{
  "num_hidden_layers": 22,
  "head_dim": 32,
  "vocab_size": 1663,
  "tie_word_embeddings": true,
  "lr_mult_qkv": 0.7,
  "beta2": 0.99
}
Each number is 128 + 32 x the weight over its row's rms, rounded and kept within 0 to 255. Layers, rows and columns count from 0. The size above them is the row's rms in percent of the matrix's.

# layer 13 MLP up, 512x128, rms 0.312, rows 244-256, columns 0-127
size [ 98  91 115  92 101 107 115  91 111  96 108 100  96]
[[122  72 190 102 139 136  69 142 196  83 132 160 186  80 147 124 154 111  70 153 159 143 108 111 124 132 144 109 208 125 169 120  84 113 119 165 163 121 121 165 114 119 122 133 125 100 109  94 157 153 109 104 108 156  80  94 102 146  87 118 139 192  81 131 158 100 155 160 145 164 109 184 145 167 103 114 121 141 160 147  96  70 135 128 110 141 155  61 164 153 133 112 126 128 167 125 125 108 156  71 115 185 134 126 113 184  93  87 125 163 141 100 153 125 168 162 110 151 155  86 106 165 155  53 119  45 139 128]
 [118 103 168 128 103 148 184 126 100 117 179  80 134  97 158 142 100 141 176 112 122 109 151 152 120 192  99 122 141  89 143 166 107 118 115  56  90 130  97 174 111 209 100 187 106 138 158  49 127 121 114 100 116 153  56 118 133  85 154 134 134  73 132 141  97 129 136 175 163 182 131 115 159 167  90 142 196 143 115 109  88 156 175 150 102 174 119  90  60 138 134 115 108 130 122 108 133 161 166  97 120 135 129 112 205 110  65  73 106 119 127 157  99 123 116 131 183  97 126 173 144 149 143 162 156 129 127 152]
 [183 178 162 113 154 182 196 112 113 135 152 116 126 164 178 148  95  94 143 108  98 134 114 189 134 108 171 154 116 101 143 129 150 116 152 157 189 102  90 137 165 112 103 141  97 125 106 121  95 138 109 164 133 139 145 144 185 174 117 120 131 152 185 174 151 130 120 137 132 109  23 112 139 108 154 167 118   8 105 117 114 119 104  89  78  84  98 121 117 113 130 139 220 101  98 120  89 136  99 149  81 125 155 179 130 104 159 150 113 124  96 120 122 111 114 105 118 123 137  91 124 171 156 107 182 130 115  76]
 [111  92 114 167 158  72 125 103 121 152 204 139 130 118 113 149 163 153 113  83 137  97 127 136 109 139 137 136 188  96 145 184 198  62 121 159 132 130 103 134 152 124 151 169 150 194 126 115 133 166 108 148  96 194 114 125 235 115 104 143 139 172 112 155 105 106 183  79 151 131 147 111 165 130 142 119  64 130 123 125 111 139 104 119 142 103 116 150 109 103 194  90 150  69 135  67 157 127 143  71 112  99 127 107 135 143 107 189 147 155 100 134 168 171  64  97 129 152 181 100  81 121 131 110 132 134 128 170]
 [134  63 175  75 173  99  93 118 118 118 126 108  92 196 147 117 178 157 140 126 165 122 131  58 134 151  86 164 119 144 150 105 132 147 120 139 119  88 124 172 157 123  73 106 143  87 110 135 140 118 115 109 116 154 115 109 124 171  91 156 118 165 102  91 179 118 127 123 190 147 136 112 197 101 174 151 154 148 121 161 112  83 127 115  95 148 133 102 142 109 145  85 205  90  95  54  95 160 169 135  65 128  89  75 218 116 130 157 121 130 145 108  94 156 146 148  83 173 133 139 112  62 146 119 149 161  96 142]
 [103 207 149 103 128 146 113 179 125 127 158 118 191 109 187 106 163 107 116 178 111  67 127 114 128 158 162 100  90  73 145  78 100  88 172  76 144 121 142 194 127 107 120 163 154 106 126 137 101 137 101 178  91 194 111 142 165 108 135 111 103 141 167 131  83 148 107  87 140 174  89 123 124 132 119 150  79 172 148 130 180 156 152 111 115 115  63 111 185 135 123  80 149 158 135 139 138  96 116 125 125  86  91  57 180 156 129 155  87 112 137 147  80  78 138 149 143  88  94 128 139 111  98 159  51 117 136 131]
 [ 66 184 156 167  86 132 140  37 178  66  99 141 178  76 168 182  87 159 142 130 126  66 139 154  89 136 156 211 134 103 127  98  97 141 131 139 164  85 151 108 140 143 132  96 112 149 118 155  93 119 167 140 166 106 145  97 191 133 138 135 130 121 169  82 162 136 137 123 127 141 143 157 120  51 157 119 131 100 115 119 157 151 146 134  66 104  94 125 130 147 124 136 119 153 150 123 152  94 101 135 140 129 119 193 142  92 184 132  54 100 127 114 132 120 139 156 131 110 184 100 119 135 121 161 118  72 206 151]
 [ 77 157 112 123 152 160  83 136 102 131 122 174 118 176  88 123  88 192 161 149 118 154 132 154 149 148 183  96 134 139  93  83 164 125  88 113  57 120  98  80 152 158 117 136 107 141 141 114 128 171  52 157 122 155 150 171  73 109 111  88 148 133 149 142  93 134 138 154 122 154 175 103 147  90  92 109 160 107 135 114 145  85 133  80 163 126  51 101  66 112 198 138 106 124 103 175  71 151 208 133 122 122 159 120 139 158 149 130 140 156 133  94 121  93 109 156  97  68 159 115 128 143 176 131 117  58 135 165]
 [181 127 174 138 161 133 106 170 144 125 204 159 153 164 121 132 156 103 164 120 139 128 127 142  77 183  95 160 108 207 187 140  84 159 146 136 146 128  71 177 148  85 136  88  87 118 126  98 153 183 118 172  71 137 109 158 139  69 141 149 155 120 104 163 169 101 156 139 119 163 123 103 135  94  87 117 123  86 129 146 114 104 139 113 123 192  71 122 148 133 183 104  98 128  87 146  86 126  97  88  67  92 175 128 121  86 150 142 121 128 127 114 138 112  70 148 132  89 215 138 156  83 108 101 151 130 169 136]
 [169 188  33 142 120 197 127 169 106 141 186 110 162 137 131 135 103 175 141 141 196 106 136 172 102 151 160 119 138 145  52  95 148 188 146 153 156 118 104 163  76 111 135 129  97 152 106 118  99 144 148 136 140 164 147  95  94 153 120  63 162 155 105 141 127 110 175 133 153 130 141 146 122 104 135 147 116 105  91  95 136  81 145 105 155 128  83 111 128 128  88 143 111 139  90 122 143 216  80 126  95 146 109  79 104 112 156 138 129 109 102 183 139 164 134 158 134 142  92 112 168  34 179 160 123 146 172 148]
 [ 93 138  86 105 123 114  97 149 165 185 124  83 143  75 119 140  96 136 139  94 149 145 127 169 145 161 102 141  99 100 121  91 105  74 124 136 138 143 138 174  89 143 118 122 142 132 201 120 128 183 152  91 107 171  90 122 191 152  90 107  85 104 116 138 135 139 131 124 118 131 103 158 123 113 109 156 170 142  64 145 107 168 156 163  42 108 114 138 160 121 119 134 168  66 140 168 163  98  92 161 148  98 106 157  87 143  90 139 161 123  80 110  68 168 143 163 147  81 142 111 188 110 137 110  76 205 107 210]
 [120 146  95 128 133  73 154 125 205 137 179  95 143 152 111 152 113 103 164 196 100 106 107 110 130  80  94 139 107 130 132 136 118 105 127 148  77  99  87 110 129 155 148  97 138 122 107  61  89 170 172 149 118 172 134 219 108 146 145 117 173  41 140 152 133 124 192 123 150  47 139 127 139 117 151 109 155 161 136 106 146 142 159 159 150 200 129 171  99  95 125 130 130 107 159 178 162 132 110 109 113 118 101 128 168 185 151 123 146 138 105 109 126 175  87  94 144 120 100  98 191 165  98 136  58 119 114  89]
 [ 95  80 142 133 206  92 162 172 118 126 113  99 122  83 111 122 129 159 164 151  91 110 136 143 124 132 139  87  92  86  92 146  69 172 122 124 130 154 140  74 128 158 142 143  93 155  83 186 129 150 129 121 124 178 156 164  93 122 129  46 143 139 127 134 128 170 103 158  89  97 146 120 163 179 134 146 103  99 145 155 125 133 146  83 147 106 113  60 145 100 158 232 150 117 138 132 100 179  99 130 118 119 111 120 149 166 110 142 168 154  58 102 136 139 124 131 216 115 104 131 105  74  91  55 170 139 139 152]]
# layer 13 MLP down (transposed), 512x128, rms 0.296, rows 244-255, columns 0-127
size [ 96  86 118  85  94 108 131  96 113  98 101  94]
[[133  56 117 159 161 140 138 119  97  63  66  78 131 145 136  79 148 119 148 104  86 140 142 123 106 143  78 116 126 105 162 107 118  30 112 140 133 155 138  96 171 134 152 108 103  74  93 137 148 175 145 126 185 152 161  89 109 161  77 125 119 122 107  74 136 135 141 127 102 166  68 159 121 136 134 104 138 158 145 119 115 136 156 151 165  62 131 152 155  80 102 161 147 154 145 138 109 160 125  83 169  93 135 179 120 114 149 152 173 107 130 155 112 170 121 201 102 134 126 145  63 126 108 129  25 122 182 146]
 [104 149 139 159 134  58  63 135 116 198 139 136 100 108 201 176 153 120  46 135 110 120 159 137 147  97 140  79 145 167  83 106 108 151 107 121 158 147 180  60 118 165 166 125 139 117 121 137 172 138 147 107 149  62 164 120 111 163 122 173 102 115  93 132 145 136 112  88 111 108 115 162  95 123 127 126 136 160  88  98 174 103  77 179 178 146 111 150 164 124 156 124  61  99  69 161 130 147 113  73 164 118 139 105 124 115 133 184 144  80  91 104  80 129  98 140  59 154 161 121  99 152 134 145 128 178 148 132]
 [145 160  96 166 113 151 144 158 190 115 128 168 187 166  85 124 129 135 179  82 146  65  74  83 143 138 145  94 125 173 114 162 168 136 167 120 113 112 141 166  72 112 115 111 165 131 173 170 133 156  73 117 127 124 162 194 173 135 142 155 160 120 191  97 151 144 159  71 166 114  99 125  66  92 169 101 141  44 114  45 126 143 129  95 136 129 124  96 114 137  82 152 117 118 147 147  80 113  86 180 139 164 113 143 143  97 151 171 123 126 125  95 100 166 141 105 175 141 120 142 172 156 100 122 174 119 110 121]
 [130  75 101 118  92 159 104 169 101  91 181 113 134 140 129 109 125 129 115 129 105 104 102 133 133 104 145 118 125 129 190  81  70 123 122 181 132 127 168 118  80  96 136  70 111  78 148  54  74 119  94 102 132  61 151 106  42 151  84 150 144 170 186  99 120 137 151 136 102 101  78 136  76 103  96 104 157 128 116  81 185  77 141 115 219 168 146 177 170 135 127 144 109 130  89 125 137  96 154 142 107 171 143 139 117  86 134  83 113 160 176 147 120 144 161  96 105 165 112 116 141 151 118 165  80 111 145 124]
 [109 114 145 109 163 141 106 109 145  84  63 143 177 115 123 146 120 149 133 100 141  94 171 100 162 153 185 147  73 134 101 105 122 108 119  89 141  84 200  86 119 185 135  99  76 142 115 136 128 138 137 113 175 113 118 150 177 108 166  82 173 152 143  75 130 172 162 103 106 134  97 171 119 173  82 110  77 146 210 155 129 121 105 117  89 154 131 134 132 155 130 147  88 104 121 128 138  93  85 125 133 162 179  84 146 152 156 154 157 107 163 119 153  98 134  74 219  85 145 106 103  70  53 114 145 159 138 106]
 [152 151 137 176 150  75 100 131 118 121  98 169 123 111 128 129  78 182 121 142 185  84 151 112  96 140 169 100 100 167  91 200 181 167  48 105 108 119 147 140 117 144 159 124  94  94  98 172 127  60 164 147 170 179  72 131 190 144 136 146 105 120  94 136 115 133 134 135  78 151 145 177 109 118  96 137  91 100  77 100 155 138 153  97  92 150 120 102 135 114  88 109  91 114 116 130  98 114 132 126 133 149 119  94 153 114 131 164  88 150 201 111  98 205 130 124  70 140 199 128  65 106 152 111 167 100 117 133]
 [ 78 133 140 156 152 142 116 177 131  50 162 124 114  93 168 138 170 119  82 175 159 102 208 148 161 151 156 157 144 116  67 156 148 144 155 136  57 123 146 115 141 129 159 156 121 104 119 191 127 146  90 151  57 120 137 143 140 126 132 134 102 141 160 122 114 122  95 126 156 144  96  96 151 187 162 152 110 137  99  95 190 120 170 106  47 160 153 134 156 189 169  68 125  94 124 158  81 141 115 109  76 129 147 100 118 130  86 149 187 119 143 108 154 112 112 165 180 133 146 135 155  59 131 135 106 181 105 155]
 [ 88 140 191 135 119  96 108 122  63 130 100 170 136  85  79 120 150 122  83 134  88  83 125 156 139 140 139 146  95  72 117 151  78 131 119 141 142 166 149 159 105 170 171 113  65 154 131 141 137 143 157 126 111  99  99  71  84 143 182 130  69  79  94 174 125  88 136 110 157 125  88 107 145 151  80 144 153 149 100 117 141 190 129 176 138  83 142 130 172 125  99 131  88 158  82 119 133  85 117 115  90 116  93  95 181 135 123  86 139 122 134 129 150 159 107 179 112 202 133 107 135 191  95 117 187 206 147  91]
 [118 154 119 117  93 129 151 135 168 115 126  88 134  96 105 131  93  64 170 185  93 149 128  67 100 138 134 157 133 137 120 148 137 145  96 145 148  63 129 140 100  81  88 146 111 140 136 110 161 157 105 148 121 176  98 161 180 148 120 159 150 119 189 149  94 142  96 130 151 111 105  66 148 156 159 111 118 129  97 142 133 115 165  94  81 158 143  82 120  91  79 154 121 121 103  89  94 108 158 116 143 124  81 118  83  98 205 146 108 111 123 141 135  92  93  67 237 149  76 113 163 122 216  90 186 120 110 133]
 [141 122 107 100 142 126  74 142 184 154 154 155 103 135  92 176 127 171 169  88 158 158  98 184 135 170 139 142 121 123 155 120 102  92 131 137 164 132 177 154 104  67 170 118 128 182 169 108 117 107 109  99 123 135 166 104 126 128 127  96 200 107 128  88 125 107 171 119 116 148 195  81 165 138  83  80 158 171  94 177 129 157  68  87 144 135 142 115 113 125 148 106 110 137  95  71 124 141 197 184 140 113 160 131 151 166 109 165 138 131 124 167  68 188 100 120  53 185 175 145 167 125 167  94 134 111 127 129]
 [161 144 120 136 108 153 106 101 100  67 171 134  73 121  92  94 103 150 186  80  34 121 147 133  75  61 110 124 157 110 146 121 153 107 153 187 175  93 164  77 152 194 167 108  89 130 100 113 124 124 107  91 139 120  76 136 128 133 109  82 121  93  98 118 100  92 108  75  89 154  80 123 116 141 101 119 146 204 165  96 103 134 126 115 142  92  87 171 115 140 167 154 156 141  74 178 119  99 148  82 104  94 123 148 106 132 126 128 132 183 157 185 145  96 121 146 121 185 148 175 148 109 120 149 148  86 121 112]
 [192 111 140 102 115 121 140 167 114 111  76  97  82 144 163 111 131 179 111 101 133 162 167 147 143 112 148 109 159 104 164 100 158 128 131 132 133 156 195 139 135  91 132 164 113 151 124 107 117  68 144  99 194  68 168  41 179  90 112 160 137  94  97 189 156  95 127 119 119 151 154 141 137 175 119 162 130 117 157 103  84  89 121 134  92 118 146 161 147  76 123 121 102 123 118 125 163 140 194 174 132 155 177 128  89 198 193 132  95 173 116 155 129  71 146  94  76  81  77 140 136  84 129  92 122 134 121 111]]